Weights of a small GPT-style language model, trained from scratch on English Wikipedia.
Training: 508M tokens, 3877 steps.
Each number is 128 + 24 x the weight over its row's rms, rounded and kept within 0 to 255. Layers, rows and columns count from 0. The size above them is the row's rms in percent of the matrix's.

# layer 7 MLP up, 1280x160, rms 0.192, rows 629-666, columns 80-119
size [105 117  29  27 108 115 148 118 139 112  33  23  36  30  35 114  24 101 118 100  29 120 144 116 124 132 133  33  29 121  27  35 147 136 121  24 124 124]
[[117 135 136 114 116 192 123 141 151 169 113 111 168 113 129 118 169  87  95 124 153 135  78 141 149 103 129 161 127 107  98  92 150 154 165 142 132 140 135 155]
 [145 125  95 143 155 138 146 173 104 122 144 133 143  73 125 132 176 157 210 131 144 158 111 121 143 130  77 141 130 121 129 149 147 149  88 140 143 105 129 128]
 [144 134 112 108 155 141 123 108 102 107 154 123 136 125 115 155 157 137 132 115  88 160 118 149 152 166 117 145 108 173 131 133 137 148 145 129  95 132 113 155]
 [142 120 109  96 170 132 132 124 128 113 122 142 126  91 100 149 167 128 156  63 108 151  99 178 146 178 140 124  99 120  97 140  99 135  98 137  87 138 113 136]
 [128 109  78 130 151 122 119 137 142 153 155 107 176 149 104 118 184 143 127 101  81 104 131 121 173 114 161 118 146 168 129 123 136 142 124 142 146 109 127 131]
 [104 135 124 149 126 103 151 111 137 114 151 123  94 119 105 131 170 199 147 117 127 128 171 117 133 122 131 109 131 111  86 123 154 152  78 152 118 130 115 119]
 [161 149 107 133 164 182 123 111 104 121 145 184 131 137 139 124 143 147 112 121 138 131 133 141  88 119 152 134  94 163  70  89  80 134 153 148 127 155 118 141]
 [137 139 148 152 147 121  95 159 130 157  90 147 116  88 133 150 119 109 135 129 110 161 105 137  90 180 113 143 130 106  87 153 142 137 121 153 135 114 130 125]
 [104 155  86 121 123 130 103 141 156 142 139  94 154 111 110 108 161 168 170 132 126 119  98 141 155 130 114 160 143 125  76 138  91 146 139 118  82 149 101 170]
 [158  79 159  99 115 125 139 128 110 135 148 122 154 131 137  99 149 169 160 156 125 175  90 118 135 136 130 163 124 106  80 117 131 108 147  80 141  92 111 125]
 [142 110  92 154 149 131 103 142 149 121 131 113 122 131 120 170 125 146 122 109  93 141 155 162 164 130 148 147 125 133  90 138 106 109 133 132  98 148  98 135]
 [130 127  92 115 162 139 133 112  96 106 140  99 118 134 104 130 136 158 136  96  94 171 119 155 131 159 165 139 123 146 100 101 117 126  82 146 127 143 161 131]
 [144 126  73 123 158 142 135 111  77 119 118 155 162  86 104 129 129 164 144 106 115 148 103 121 134 168 138 141 109 144  93 123 126 150 140 143 117 126 129 124]
 [130 131  93 129 176 127 125 100 118 131 142 136 125 143  88  94 166 136 162  79 128 144 150 147 137 187 136 132  96 117  99 123  82 149 104 116 118 148 109 170]
 [177 107 107 157 179 115 160 142 102 113 162 131 130 122 119 125 165 153 149  78 106 130 122 134 161 132 152 103 138 142  86 147 115 114 127 131  90 143 154 151]
 [ 96 132 143 133 113 151 150 117 154 126 174 135  94 134 117 199 174 157 122 100 148 127 115 150 130 128 115 146 140 122 119 127 120 141 183 138 116 179 107 137]
 [130 119  72 142 164 172 120 123 118 117 127 109  98  92  95 108 162 106 173  96  83 150 142 159 145 165 132 136 143 170 105 127 103 120 135  94 121 136 124 162]
 [100 109  54 145  96 117 102 127 145 135 110 113 124  93 130 125 126 146 160 119  94 106 119 143 131 196  91 142 155 123 137 128 127 176 100  96 154 119 160 162]
 [ 99 121 143 174 115 148 131 135 134 108 144 101 146 117 141 133 187 132 145 120 113 133 157 157 162 128  98 101 153 117 117 163 171 118 151 104 100 168 129 118]
 [118  75 164 153  90 167 143 151 121 113 130 149 154 156 117 117 129 140 141 161 107 167 129 128 135 167 129 173 133 131  86 110  71 141 144 134 111 124 131 104]
 [135 130  95  94 139 140 143 121 112  89 140 129 159 104  91 101 139 130 116  92  75 138 126 156 112 169 139 146 162 165 110 172 129 137 138 112  91 142 121 130]
 [170 149 158 136 121 142 131 113 148 130 134 101 126 135 110 131 152 114 150 102 122 153 114 162 139 134 129 105 146 148 123 157  77 127 149 160 116 161 137 109]
 [151 107 133 164 111 128 137 163 137 137 104 138 158 133 131 111 132 134 108 166 152 150 126 149 113 147  93 120  81 102 102 121 113 138 143 123 100 183 147 110]
 [136 102  99  96 158 116 135 145 122 126  88 150 127  73 101 178 144 137 132 143 149 155 124 123 177 165 146 109 130 167 122 151 132 161 142 152 105 170 120 147]
 [155 104  87 157 132 126 106 134 125  98 184 124 109 138 163 133 130 174 147 106 139 113 111 110 140 175  92 148 157 114 113 118 129 100 106 113  93  94 103 138]
 [126 114 154 140 125 150 148 101 118 146 154 147 124  75  93 112 145 122 143  95 129 127  99 171 118 136 108 136 105 104 112 119  91 102 168 111 133 185 146 143]
 [ 93  90 112 128 155 150 101 144 145  87 146 119 157 172 104 132 129 129 182  77  98 167  95 109  91 109 131 121 122 120 128 166 103  80 174 117 142 139 140 164]
 [127  92 107 136 150 139 127 132  97 123 151 151 127 108  99 132 170 149 144 114 106 135  86 153 110 174 110 139 108 141 101 155 142 140 127 106 112 114 151 155]
 [140 141  94 147 204 147  94 115 116 143 121 140 117 106 120  89 197 136 124  98  87 172 110 157 108 178 139 138 132 142  91 132 153 101 141 109 124 142 137 139]
 [108 103 129 166 132 186 148 123 116 134 133 113  82 147 131 112 161 178 131 111 161  93 138 155 110 105 146 132 141 135  79 149 110 110 161  96 132 110 157 107]
 [126 106 148 145 156 132 121 119 110 130 150 115 137 111 107  99 161 167 135 115 111 158 118 181 111 158 158 120 124 143  72 141 143 109 117 131 115 152 162 152]
 [134 124  99 119 150 148 117 149 142 110 123 115 144 127  88  99 157 153 140 107  90 181 125 125 119 135 145 134 159 169 109 170 104 122 123 125 128 162 140 150]
 [101 104  93 123 104 141 122 145 164 134 104 125 165 133  99 125 147 147 126  93 124 112  89 171 115 146 127 120 115 103  97 157 113 142 124  91  91  87 134 140]
 [114  92 122 121 128 143 113 141 121 142 102 134 147 103 128  99 132 150 124  88 142 119 139 161 156 175 139 163 119 126 102 146 130 103 151 105 160 143 103 125]
 [156 121 145 133 171 127 173  99 125  84 136 115 121 138 117 101 148 142 120 177 137 132 154 145 156 157  71 121 112 130 131 155 133  80 102 159 119 122 160 188]
 [149 101  95 117 159 149 141 134 111 102 158 149 129 114  96 149 175 172 166  96 105 152 129 165  79 179 137 133 132 156  99 126 114 154 134 156  96 113 126 161]
 [165 107 119 114 170 165  96 107  85  87 106  97 116 103 127 163 159 119 149 106 138 127  96 144 152 155  77 105  89 128  81 120 165 117 118  75 110 107 147  96]
 [123 139 119  99 200 103 130 133 120 142 144 135 102  95 140 132 127 125 113 105 105 145 112 134 155 173  95  93 153 112  90 111 137 113 155 102 113 136 119 125]]
# layer 7 MLP down (transposed), 1280x160, rms 0.179, rows 629-666, columns 80-119
size [106 118  30  18 116 113 147 124 136 116  32  22  37  27  35 117  21  96 119 117  23 126 137 116 126 128 128  38  21 132  32  36 135 138 123  17 127 127]
[[138 124 137 146 117 119 120 178 114 109 135  98 142 127 163 114 148 122  97 125 134 134 115 141 143 151 101 105 110 127 163 154 112 135 111 110 128 136  96 147]
 [103 119  90 138 112 127 155 150 130  99 161 126  75 107 134 131 131 114 153 137  66 145 132 115 121 134 162 155 138 160 149 104  48 106 103 141 145 123 110 116]
 [ 80 142 154 113 137 139 137 147 161  98 104 133 163  94 157 130 123 155 158 105 164 117 140 119 110 144  96 116 150 102 172 161 136 126 148 114 123 156  92 169]
 [123 173 100 147 139 159 133 112 101 183 135 133 120 117 150 138 119 140 150 135 159 151  96 145  93 130 101 139 136  87 124 174 144 157 135 145 161 129 118 144]
 [142 121 141  93 133 115 144  46  90 173 135 136  99 132 110 109 125 130 141 156 195 132 128 109 115 128 117 104 115  88 122 114 161 149 122 180 127 117 176 155]
 [144 134 115 139 110 122 128  97 117 154 131 119 123  86 157 176 144 145 158 131 112 124 117  88 108 117 110 112 158 120 141 147 126 127  89 178 193 170 147 128]
 [114  99 142 152 108 148 148 114  79 115 126 132  99 141 147 134  98 139 117 109 111 102 153 137 124 112 113 176 103 196 176 140  79 121 133 102 115 106 136 138]
 [142 134 139  80 154  65 123 136 164 123 136 160 115 154 129 110 124 158 132 113 135 146 102 132 105 130 161 138 100  86 144 103 146 117 129 129 136 125 151  87]
 [128 152 109 155 155 130 169 133 143 128 134 138 131 118 160 135 118 154 103 131 158 125 133 166 118 101  79  80 166 184 111 134 130 123 133 129 127 134 132 145]
 [115 126 126 119 126 115  67 135 162 141 178 113  97 124 159 138 117 135 102 109 103 121 155 151 133 111 128 146 134 140 103 121 135 155  81 121 156 102 153 101]
 [167 132 133 122  91 159 144 151 119 107  88 149 138  98 166 124 113 124 141 117 151 156 123 159 144 145 127 120 145 133 153 121 114 172 134 133 140  74 159 109]
 [118 151 123 180  84 175 112 128  89 153 147 146 123 172 179 126  80 107 115 124 123 158 134 128 183 176 127 125  80 130 118 121 147 138  92 147 124 151 146 118]
 [114 137 134 121 123 181 158 154 184 168 127 141 114 141 128 134  99 155 140 140 100 106 106 121 187  90 108 113 127 140 182 160 170 138 133 143 156 146 138 152]
 [171 121 117 116 155 108 112 192 196 182 130 137  90 129 150 121  65 156 164 143  88  96 100  91 136 123 144 117 123 132 153 138 124 141 117 130 131 109 165 121]
 [113 122 116 158 156 132 122 143 137 151 152 159 137 123 142 123 170  70  89 141 155 141 108 139 149 150 171 121 149 136 155 177 159 146 115  91 116 120 134 116]
 [133 108 165 134 117 128  85  89 156 161 102 118 141 131 131 128 124 126  81 167 158 164 113 108 148 178 143 167 118 141 120 172  90 165 139 123 110 137 161 106]
 [139 127 105 156 114 103 141 105 139 149 164  97 112 155 128 102 123 172 140  88 120 156 127  96 172 142 114 117 158 113 153 131 126 131 108 115 152 103 121 184]
 [ 97 120 117 141 117 139  91 113 158 134 108 145 149 121 147 133 117 156  95 157 107  94 111 148 151 134 155 121 122 136 113 152  99 127 180 117 168 103 114 113]
 [159 137 178 166  91 103  96 118 117 135 114 122 127  95 136 133 129 119 120 113  87 167 155 116 118 116 125 148 155  98 139 134 141 126 136  95  92  76 117 181]
 [138 143  99 134 148 135 107 162 123 104  95 151 153 154 147 124 117  83 116 156 164 106 144 105 147 135 120 115 123 165 139  76 136 112 120 129 110 119 167 147]
 [ 81 145 122 154 117  89 151 123 120 117 107 128 122 151 111 142 123 103 121 134 125 137 121 149 139 108 134 178 116  92 161 129 159 134 102 124 156  98  97 135]
 [125 132 141 141 104  83 159 142 121 202  86 140 137 126 111 124 167 126 143 112 128  87 123 107 141 104 143 126 145 163 158 146 149  68 108 108 106 157 130 100]
 [124 105 160 109 121  91 129  79 168 115 157 130 152 125 101 134 108 145 125 131 104 149 146 134 104 135 157 112 152 118 178 108 143 106 103  83 160 137 108 111]
 [107 146 121 133 162 117 147 106 126 113 131 132 128 114 150 136 136 114 109 176 139 157 101 121 145 127 127  88 103 183 144  96 170 125  72 141 106 153 126 134]
 [162 151 106 113 139  97 142 144 100 141 125 143 139 110  94 156  70 163 150 109 149  57 100 142  85 176 112 141 129 108 116 116 139 166  75 136  95 139 138 122]
 [152 126 131 131 146 135 174 121 129 154 132 111 147 133 115 111 102 135 153 119 169 187  94 128 126 125 114 148 105 119 120 118 162 123 156  95 152 110 107 149]
 [126  99 179 151 115 108 117 126 158 136 154 120 119 127 117 153 113 162 109 159 140 106  72 118 133 154 124  63 104 143 146 112 142 104 118 126 113 116 125 149]
 [144 124 142  86 145  86 137  97 120 126  78 144 106  86 157 143  79 105 101 154 141 114 138 134 103 120 126  95 116 124 157 147 131 165 115 145 133  74 137 106]
 [158 142 103  91 127 102 135 136  99 122 109 125 126 167 107 121 103 178 138  90 104 155 185 121  97 146 107 103 169 125 139 147 123  99  93 154 112 162 146 119]
 [108 123 169 107 123 123 126 125  85 112 134 142 108 122 123 145 126 130  99 144 117  89 141 155 131  82 111 151 148 185 108 114 171 146 134 130 118  94 119 157]
 [114 136 127 149 142 139  52 142 118 117  74 143 121 125 176  86 129 113 126 157 102  91 127 105 126  81 132 139  99 121 152 123 142 171 107 104 141  94 113  89]
 [117 137 119 121 112 111 126 114 138 104 153 182 117 137 160 151 117 116 159 130 143 128 160 133 124 115 112 165 112 101 100 128 139 199 113  98 138 112 121 111]
 [105 117  63 129 176 110 135 120 117 134 127 139 133  93 123 107 117 100 128 172  89 115 125 113 134 134 144 169 128 104 145 116 154 121 180  83 143 107 120 121]
 [143 116 103 122 127  98 101 130  96 123 153 130 138  97 107 108 137 141 119 146 111 133  99  91 151 119 148 162 133 155  87 149 142  98 136 123 101 106  92 124]
 [140 141 138 150 116 148  97 120 173 135 110  85 150 133 131  80 128 148 118 139 140 139 111 104 154 128 115 120 118  99 135 156  91 102 167 154 151  91 162 156]
 [129 130 125 103 122 118 123 118 121 146  97 127 128 138  91 144 131 120 112  86 127 185 140 153 157  89 142 117  93 124 113 142 148 140 162 148 113 158 140 125]
 [146 101 145  84  96 140 148 137 122 113  93 164 118 148 104 145 124 105 124 122 128 148 114 138 118 134 122 150 143 131 138 141 128  74 137 126 134 118 159 128]
 [117 133 147 152  89 153 124 136 116 133 157 106  89 162 156 127  55  65 137 151 165 173 137 128 129 136 159 109 160 128 124 105 159  99 120 166 141 102  96 131]]